config.yaml
n_layer: 12
head_dim: 32
vocab_size: 1477
norm: "layernorm"
attn_scale: 0.177
init_std_qkv: 0.0442
optimizer: "soap_variant"
lr: 0.00792
batch_tokens: 32768
z_loss: 1e-05
steps: 3180
dataset: "wikipedia_en"
Each number is 128 + 32 x the weight over its row's rms, rounded and kept within 0 to 255. Layers, rows and columns count from 0. Numbers have three digits each. The size before them is the row's rms in percent of the matrix's.

# layer 6 MLP up, 512x128, rms 0.282, rows 111-136, columns 0-127
099:129142126133097162106133164141130128114120126149107133130139115114098150125097175125167162125121088096071074100100102145109142156098138141146176135116139139127149159111186145100102106123125132117124204150134152095158121152107086166164168162124171110113118124136098047122031110138106147131191156149098166223173093130156085155102104127161088172060128080130151125165122171053110084165048
114:119111059058105158123118139123126111140148199130103138081147115119125101109097131146159143101175149134137115118147096124126059105154074140112126124123117117081181152137092176134161166131235141162117105119156147138131168108075123111081129119181141111071173144155136177119130144132167164125111130217087096169130167069125113149143122199152114126135205126103111105096069094115149110093179
099:108128120122151125156153085139093167171148136170099137046112095096134184083129143041181169131091156124129106149083130198118105128113164140051129147087147115089127182112123149142155155107105148173159132116091160153170111085132155150109116145143119067102131127159179044118096113126150152090087097105182171104153157137176138140145098133153075181116154110119088167130156114099149070091111
090:122118146097126161167127139147097091090149174130186104128068121201136088087105127173137113142133155086136126143118151106098140119141143099195155157095100072181086102145067112135160199102114113184153152178143139134078134105112137101114175115125102091068150058133138133111123149090189101156101098193153081099172155146185131172117104115091086174119078174122132089116160106132155153124098
120:155080149136136077147138172086164155147167128141094229171183099126165088169118121151136205132076136119095154151127128126085110147165120110156103073134103128150116139102094129114093199129088122109097175126121127113105101128201082149108176129190119111171127165116149131130122079136093182132084161142121175143138210145059127129114134119051101145150142109149104093161148117117138131075129
092:061143101168100107081083153106103105104061195093130088160158157167086122132121049087119149118122170108108169146092129157181134146153142070130089110167094139101180154121151095144146139105182123096111144156121093131164128111084147077071093108154103123134111125183120102130119151187101130150114086124129137180128133141131150142164167121159119158166167096171090062113117110085216134158095
080:097152116066138194093095159121164112099116114078134144147090158158131165150116123146082129131033158100092119094095119113183142127133132071146111132137182139079176089178162138118169067071118122202166150115092159171102135094098159135179134109136098147147151141089133109084150106114097125223093125101068123147157155138162147124132157128167141107157113065114121083135130163135090115094095
083:142121197077084166126073140100119084083143122094078099173087082125122124073121092121068165130125139137137148109122120119135111081138142141150079135149134174124094164135089145195122175119162176135148151118170170133137095125121134137169078158145188120152114080144131091048161089124150132126128095176111129122143151085137159063070181090160133106166150156084121131111128146127110054162056
095:083189060115149098074168171112163156127092128175114204127133121130069150105114160142107158111151090092118113103112148151149092114105122079145169152107108130138125095165102144101060116134117164107150151104158074063068131137178110134145113117177146107172148102150149159121139078110166159099183133132142117133080064175153127130107197112115167131046140082146091115102150072143121132164162
108:145136185147103142129061172152157171176110150152118109144096088152098117114112108143108170170132089130160111136109121161137064109099156148138143122161118118135141096179156091088127104117126146100051143172135044092080134150111164161128096106151104129102140122145115165140168074043145200086131192137134151124103131119124106161141049127155178156115115070148133144146078176095068122136180
098:091133255089101131214183097117116120110127137193132112130072132142109103123085104114134109168127094122092084149121129138123201148153111103142094155126096134183094104146121160100162107132154095113067139149163134100101148145080147150071131157121131097101121152124153139132184125114130114068134128215082137140154137114122138111096154166117135076131092132075118140093106085126128107104219
110:141134155089050125167092139166111129135169162137158123177185092118147119152121147149134066135107136085109119063081111165119148157148133198203093091101139166072086073105096104077190137131125126179052153167119195152087128099127119119111145155134153121157147153093142134073088109139201138145151131178151102137191129137145138134135177121131114106122070165148175114161121117120148150117126
091:163122106158157142109128160154140166122118138125124137137117135108134148105097119079072152091087119124066042139134106127105042165183141086145155117153189099117148139112154144110138087150115155172132173092078094189096097181165123143156196098132091112137114101168123154149171137154087141131133154139093130088121113162151116192140098130116102191148095050178136161069078155108099153096082
084:174193093130149117105125138072134117120132161124147139105088099129147143130139182121126136079123122134099095182066085112113151094137146134144139123151158109055141122167105158108156065177124120058080144115073063138108132117131127113083109102127123109114166124132128154142170107191132132110127099115125158107094147105125136152134119100180110242190134075172160085161126143173042133181163
096:078092137154194115095114134093148104167155095117133090137113132109129073147143126190121104192102104139171063198090130173053138136102126076171139125146123138142140149150159155097169092160126164100153135127142124099107152173143082097105079116145103136121150101129100110062070116099149113192134159145109078140183174140071158152159165061099171131144133197141134136092160115155082105121148
099:116167135117103140100103126154170159134048134135136139158119066108158105154097126155123089076084158123119145143162130130121099148104106143095110080119108165173112192117181047145152091135101152170081177142145100154141158115093132077179114081189143162130110135165182120144123155070103152184120165099134156091156179145130151132107143093146079159093123130133065082102086095155165097151203
086:071076103169132179088129165030108114105146162128120138110069116140151147161110121105080100141139088184128147141127197175135131145114127156147140120128124100105168116104084098105133198142144128143136141102164168105154192132148129133147178161131116136180111181096171103100112154117108149125086070185097177127145179096130110146139119206161122076130116114110136147077076118180103185078105
094:148142151147099109099099070105140121180113159140123056078086160177117136152118165043115068123121180136102134138098131182139134096156127104154147132131125087110092100130145135094158162090070159172098084125118097119154113157136108152136173067065101100167185130157122124139105113206135146134103081147177118101141126175179165112167134143122169126155098165145163075213128154120130164110088
117:139132075139101130162162151106102171092132126128112108097117047129131134072139144163144126139124158137196155055173052169101142192200160142141122149163165108051164146098110136170138173128098122153087144176128134085117066144130193129085121082133139125091145124135086162094160138111116124093106111158152173111143037147076170098150100174116163139119148122107126096109116162116116096110120
090:133074133097166187124149188122182098081066145089171136136146107128124137087152101149185151148110141147117109117151101091135140134140220098129107130086185120190108133107152128066149174118150137200119130182137125068197120086136082111139096100154129119155168094073126143102145151146160077154117097083147157102151080087110114076114111115129140110132167121176107120167092055131116129160107
092:142122161158110101092168155143127143101089188129111103106147135110131120159130072139136081140174082110134134101156135139158140158150145119122121182140028065070103131061124171123178176130132135158132091118111143162147081153150104125130101109135134099145125106200228119099140132103116149064087074092137114084149114134063046119176138146125107152084126127151158126120084084168149148092139
104:154152124171123159102108108175142142152136130103141129148171144101112211124157159108078084107127135151162066115204123198102112155167096153123130076131081163119164141132181071176132123081132151134160133144144109211105118166141109110111121118131109082143150186157161093122134177178172153108101130045176167120133148113095148126139138086150079134140107164146099092169085124087160059128120
101:066134123132120149186149110079088078115104097131102171124041100083100125141117120166154109149113131122118175174070064166109132120122164124114156122144093121115106097119142076107136129106078154188115097142119142077185099185172152145163143135086115099082158154155147102190104140114164127102115070118185117151124212066111105166149131104147188144176152147187131162146140139117098107135111
095:063105100128073123132089073163194145113150133155168080154069143135108105084092194131118135113080138142129118116150100100077159156137124146119106172112094130090178104149180162055106099141157168127126136112125158162165156146110091133130147108147115150112128100151117172155051103219076120152077102155106203101147141098152106137167144157143050146095110133124117141168121098150149157167112
105:077163134145143144155160036146152125095182142148149137153150132167114078122172151156056122076104130185138169120147104139121194125132147099121122167084190127092120129139120106080069121081124102128110069152140103081150144140111096092109102123091091091152126149185172131094077127065167202145123176141141112178123095121068146115100133115110104122153132154127125132077096122157116070187137
104:119128102163089169096080148215167136144101142136113090121086138130090160146134155130088083124107100105091091135068151116160109136156125147166196109208140165156136140069067146110128152080148081123130131181141122173101112143083122066157099124136075133138200116158226125121122145143154138137175053158066143092139118100124101107171159145085096119124131123140112124098087160126144134144114
# layer 6 MLP down (transposed), 512x128, rms 0.269, rows 111-135, columns 0-127
095:119142162138099143066124138130149169090157103121113132162092144093116111168138186084088139097128127120167102173135148161134156174142127133113132159139160093168130122148106128151083100116128091118149161124092141103107141089096124132179176124100089168063098102178160139134165176088075117144158100138078096096131119198120110105142104131048150094088129111232115187162159117153178173125208
117:129246114141168110121059113083146091121189106137134105089120085178099145165128136111058136170112161143086097155153147201174114200129107140135187102146110140133123130110087100079060135155124153143097120126121132174184143076155167172118118153098130138144096119162063102139101112117076139110140175115124177176137099181136132165148147110118092127108114112134120093081100152144165140143136
098:073105113133097105129123124130144137172146108120082106109118117151083099208091093110130137114120125137053097153139176075118128157095126204183109149155135116072156117127117103120170131119153132173146115126125061092195132192077157142162082138153139137122173065060088156175128125106085114137076105080089138117143134157160138149112161113131132131163182164124077109075131157094080145065125
083:118106136102095118146159150157133140159111094137152156094163059174118138108158109108095129132108074145162164146148171165168098068025128152080130104147120136145096143153124115179089100117107128140090069034150094134151182081144170134122112119088154093201099164127100107163121143131103139135147101179147110084089104090046099150099113160169098143152125130101087133097143103141099150142073
118:149093110058183122112119119168130120132108116137123143173184112154158079073114154082112180186122124145143135127161109072153102114172130139143064143179158118137176168133047180122165104139110142137104148120139080097141142144183146181111161095140192097086124088072174141131151140117148123170036092223099133158130152115125131137150159151114122104137117128137181116145157140125117127112065
089:131115099051143147191106078141050171114162048130127159126210028139220146092138103149153092126178170149166134115176153133103162124109150143142153071120153057121098170115137122172125124126095111114161124150120167137137175133193121162123138149105098124137171148071121118144127148102131158157110116128131137105114141048153148088119118121114150122137129122085125166103141126161107103091115
078:171116108120092112079160172114126112184152145090124102038138166137145156101132071160127095127142129089158128126092168081144173108161048090067149127180210105091122116143135128158140107136091134109128153112161117127094122118050151100125176108126183179102084120168126159112084133120142100170133111102157135107112086104138094124169093136114161130133197104137114148157126125208155128086063
082:172126069121131125154225163115117083067147098129183123085147185132135122124123137132178075090093149144105114176213122143127113095196114124146108101129115158140134116121144112116133128135122163118101158073109127153130139092125187160113136108103210182164061151090147113154118119147071126150135154092119120135106083185138121110119105093043074132120100127122112147159155110148158199089137
096:114124076091087155105117113120134140118159157139033158170175136138171174195145104128105091105154095059109124166148161148157140080151114130120149151188130131149041077133112126108110083187100136141096181131113198163121135146109167116176144121120144096072115081138125176162090123128180128135085154123149138107156068129183134178148127120149159123098139145133120137143067135162163092109067
104:131165138110161122118191106126145129095123118165150091113157070183093142100103114137070128065181129081181089146102140105131166109191164130114143057128091104127128100097127147156151139122128105113197177128108132095104103049096118136158145072070121128165119136159155120154108115125106092152167136118120195127164086103110127150200080192107122133084113137145117130132121101070201156068117
097:115100124096116164152165099153116075076103115116116131076070132158118104137144131171119142147216083108158164168147091149104118148138121152176168132130065178166078120135243131200098095144103085108141135127091123066130114139148152151125175134098136152164065135172162100068160118155152096122152120119138089127164175101168144147090176143098111106143114105096078093172140116129125167138132
102:106096188127145160130118149084076135129145179156116140122178186092208106154149099107163102135127147082139185125165108129152158119178166078045133165174103122061106137166127083147088106142192100116074137089103200148154140155140115182094092112153156129198099078120152142115148105125112085139097148089137115096112127101165122119123134079109159101062158106086123141110100148114123113159113
096:129118173100135105172173149196135107126135089107130138105181085123143095114090125107092112107121093159153202181171128148183133191114105130126096134148168088108114070135111162140121196108120137125103076121155124123083091109090077113185123140128093183128108198152116127141150095087128072144151177148122120129136132156140118107131136120067127121168143218156117084138176105125197141051118
087:139151082101117112119195131109118132169150124105168061155141103099135101072156119139132143153120091101181129089168096135153146169131124160102114208091128174143148165162101109170114128118117170129171096110121130059134157125110118120121193107135175139073153134112076117142091153054091115136150138152151113176076146092115143100101086145076099079052108155121058124193084103155132105090096
097:036097154130086096151120093171168130109066140079097139093120119115046088140143175145107101095127077123141178121123140132100160068092072107156090133144201123130121116212138068087159127074131128073102137174145111108160104093128130122110136100135132143133119102129101101148127110140140111169141093169083186175138164177144154127124096134114046121177129098128089093151132101129111152169133
088:171167116123155101114103153124142105171086123108065085068092122115098096064109119111141178129072127090079146193189136063133157140084119162136058161126096117086127132146147096175123132116070147111159149074115085081119141084138123141127152087135185152112140106172161133062139088123142105114107090168092119094145082073090048115129105136135093150129139138090124116110160121146134199143131
084:209116047148182123123133139106152145166123108113126106149168083120147123055157159137113141078133137103120063148116079105105181087130095130166145166101119075165115174170114100173113134112085126129143148139130158098091107080085106112098193158129156142075105132101052061097092110124132082107137146093131119179099073129130127138192143082087100145143142077136069098164107149145117114131123
089:124094074147220129129140198179156107120097049053156172157170125150109097143098156108117107115114130152125136158151151147105133140121090163123108096109141079133081169155104104135173185061108119061140055134113170117118141133138126131128121135199180106131096141145106084123179127117109103181132137124097134136136085121126114138123160174125124179161198122148125146095151106161063127186158
126:096111142134167161126109155119159112132110143097074098148133074164134111157078135054103136144128117134127166095127193136116137149161094133113157114102168099105103127118098127120130205112160078146194102095079141157096112073114142148106155176113163165142111073091112114197125166103130125146171158121115115099113025100174195110166146112122150126127133080065139183177072115104165110085140
075:120081128132099064149114128205180100204116147091166120098137125105146104145158125111151139097110130148152151151122123117161167172124122187041139117137127172058138104155148147133146087133089144156143156119070081160118101068138088135200117169092181155096154159126126170121129145118134173118182167172131160123154106173209085144097131204156143158119157116088132123107099158123123092132128
093:129168095134090132165088089102106132112123076164133075176056158171132154133147115138079145115111099163170140107112149107165140080146141137050115107052166137117177135134149164077121135145194104140176142121122107016130150145129168115128164106123099136111183119138129114132086145097126096141149133142126197101094174087179149138058160100117114117086124163142152144079153121120137165182086
114:121095080181129149182156164113087154136136153145202121096055176170125118143123111108180101160102079157105184156098131115160143175089159130131141146122175174068142123149117157168137141101145142179113116199130191111145117160096131129098204137136141101132136146115126166148095160204119107090126213182140143165114108140082103166122094100090131123065109151094105105166152137157128148149129
094:094190145170080141157150152123138055164209146108135095133176083161119159134157131125092155133118131144126158122125110098128140104131121121134100128127088138119144142197145131153115109135123174173089155169117079131129115156141096162148100155130135191115178177096083110109131114127104206107201139082177128160182165150076130137152178125077184128128126151198137184137079118076149123077172
095:146106128129181127090144150140107107094111180091139167115111140110145153132136118156159103141170105136170141138125130163147147134108114066173043121130165125151131154081112083125156164122110106187110095187072134174100074187121114167081127122103097065136179161109150150124126131091113094170124138067052139144164161138091172147134114188102079123148122155135089091082061149194127094076129
115:201114081123159145113110124115149105090090064094134132135112111132126103163032176124130168104061179119133079155116093128163102081116122124090138159102128145163150094096132103167123162131082092186122062135118121181205136112151104070121104140155098141122147151120107158149155112081176151115108119103091135095178129103080160117142116144150103160176152154194168098140142147109142140193190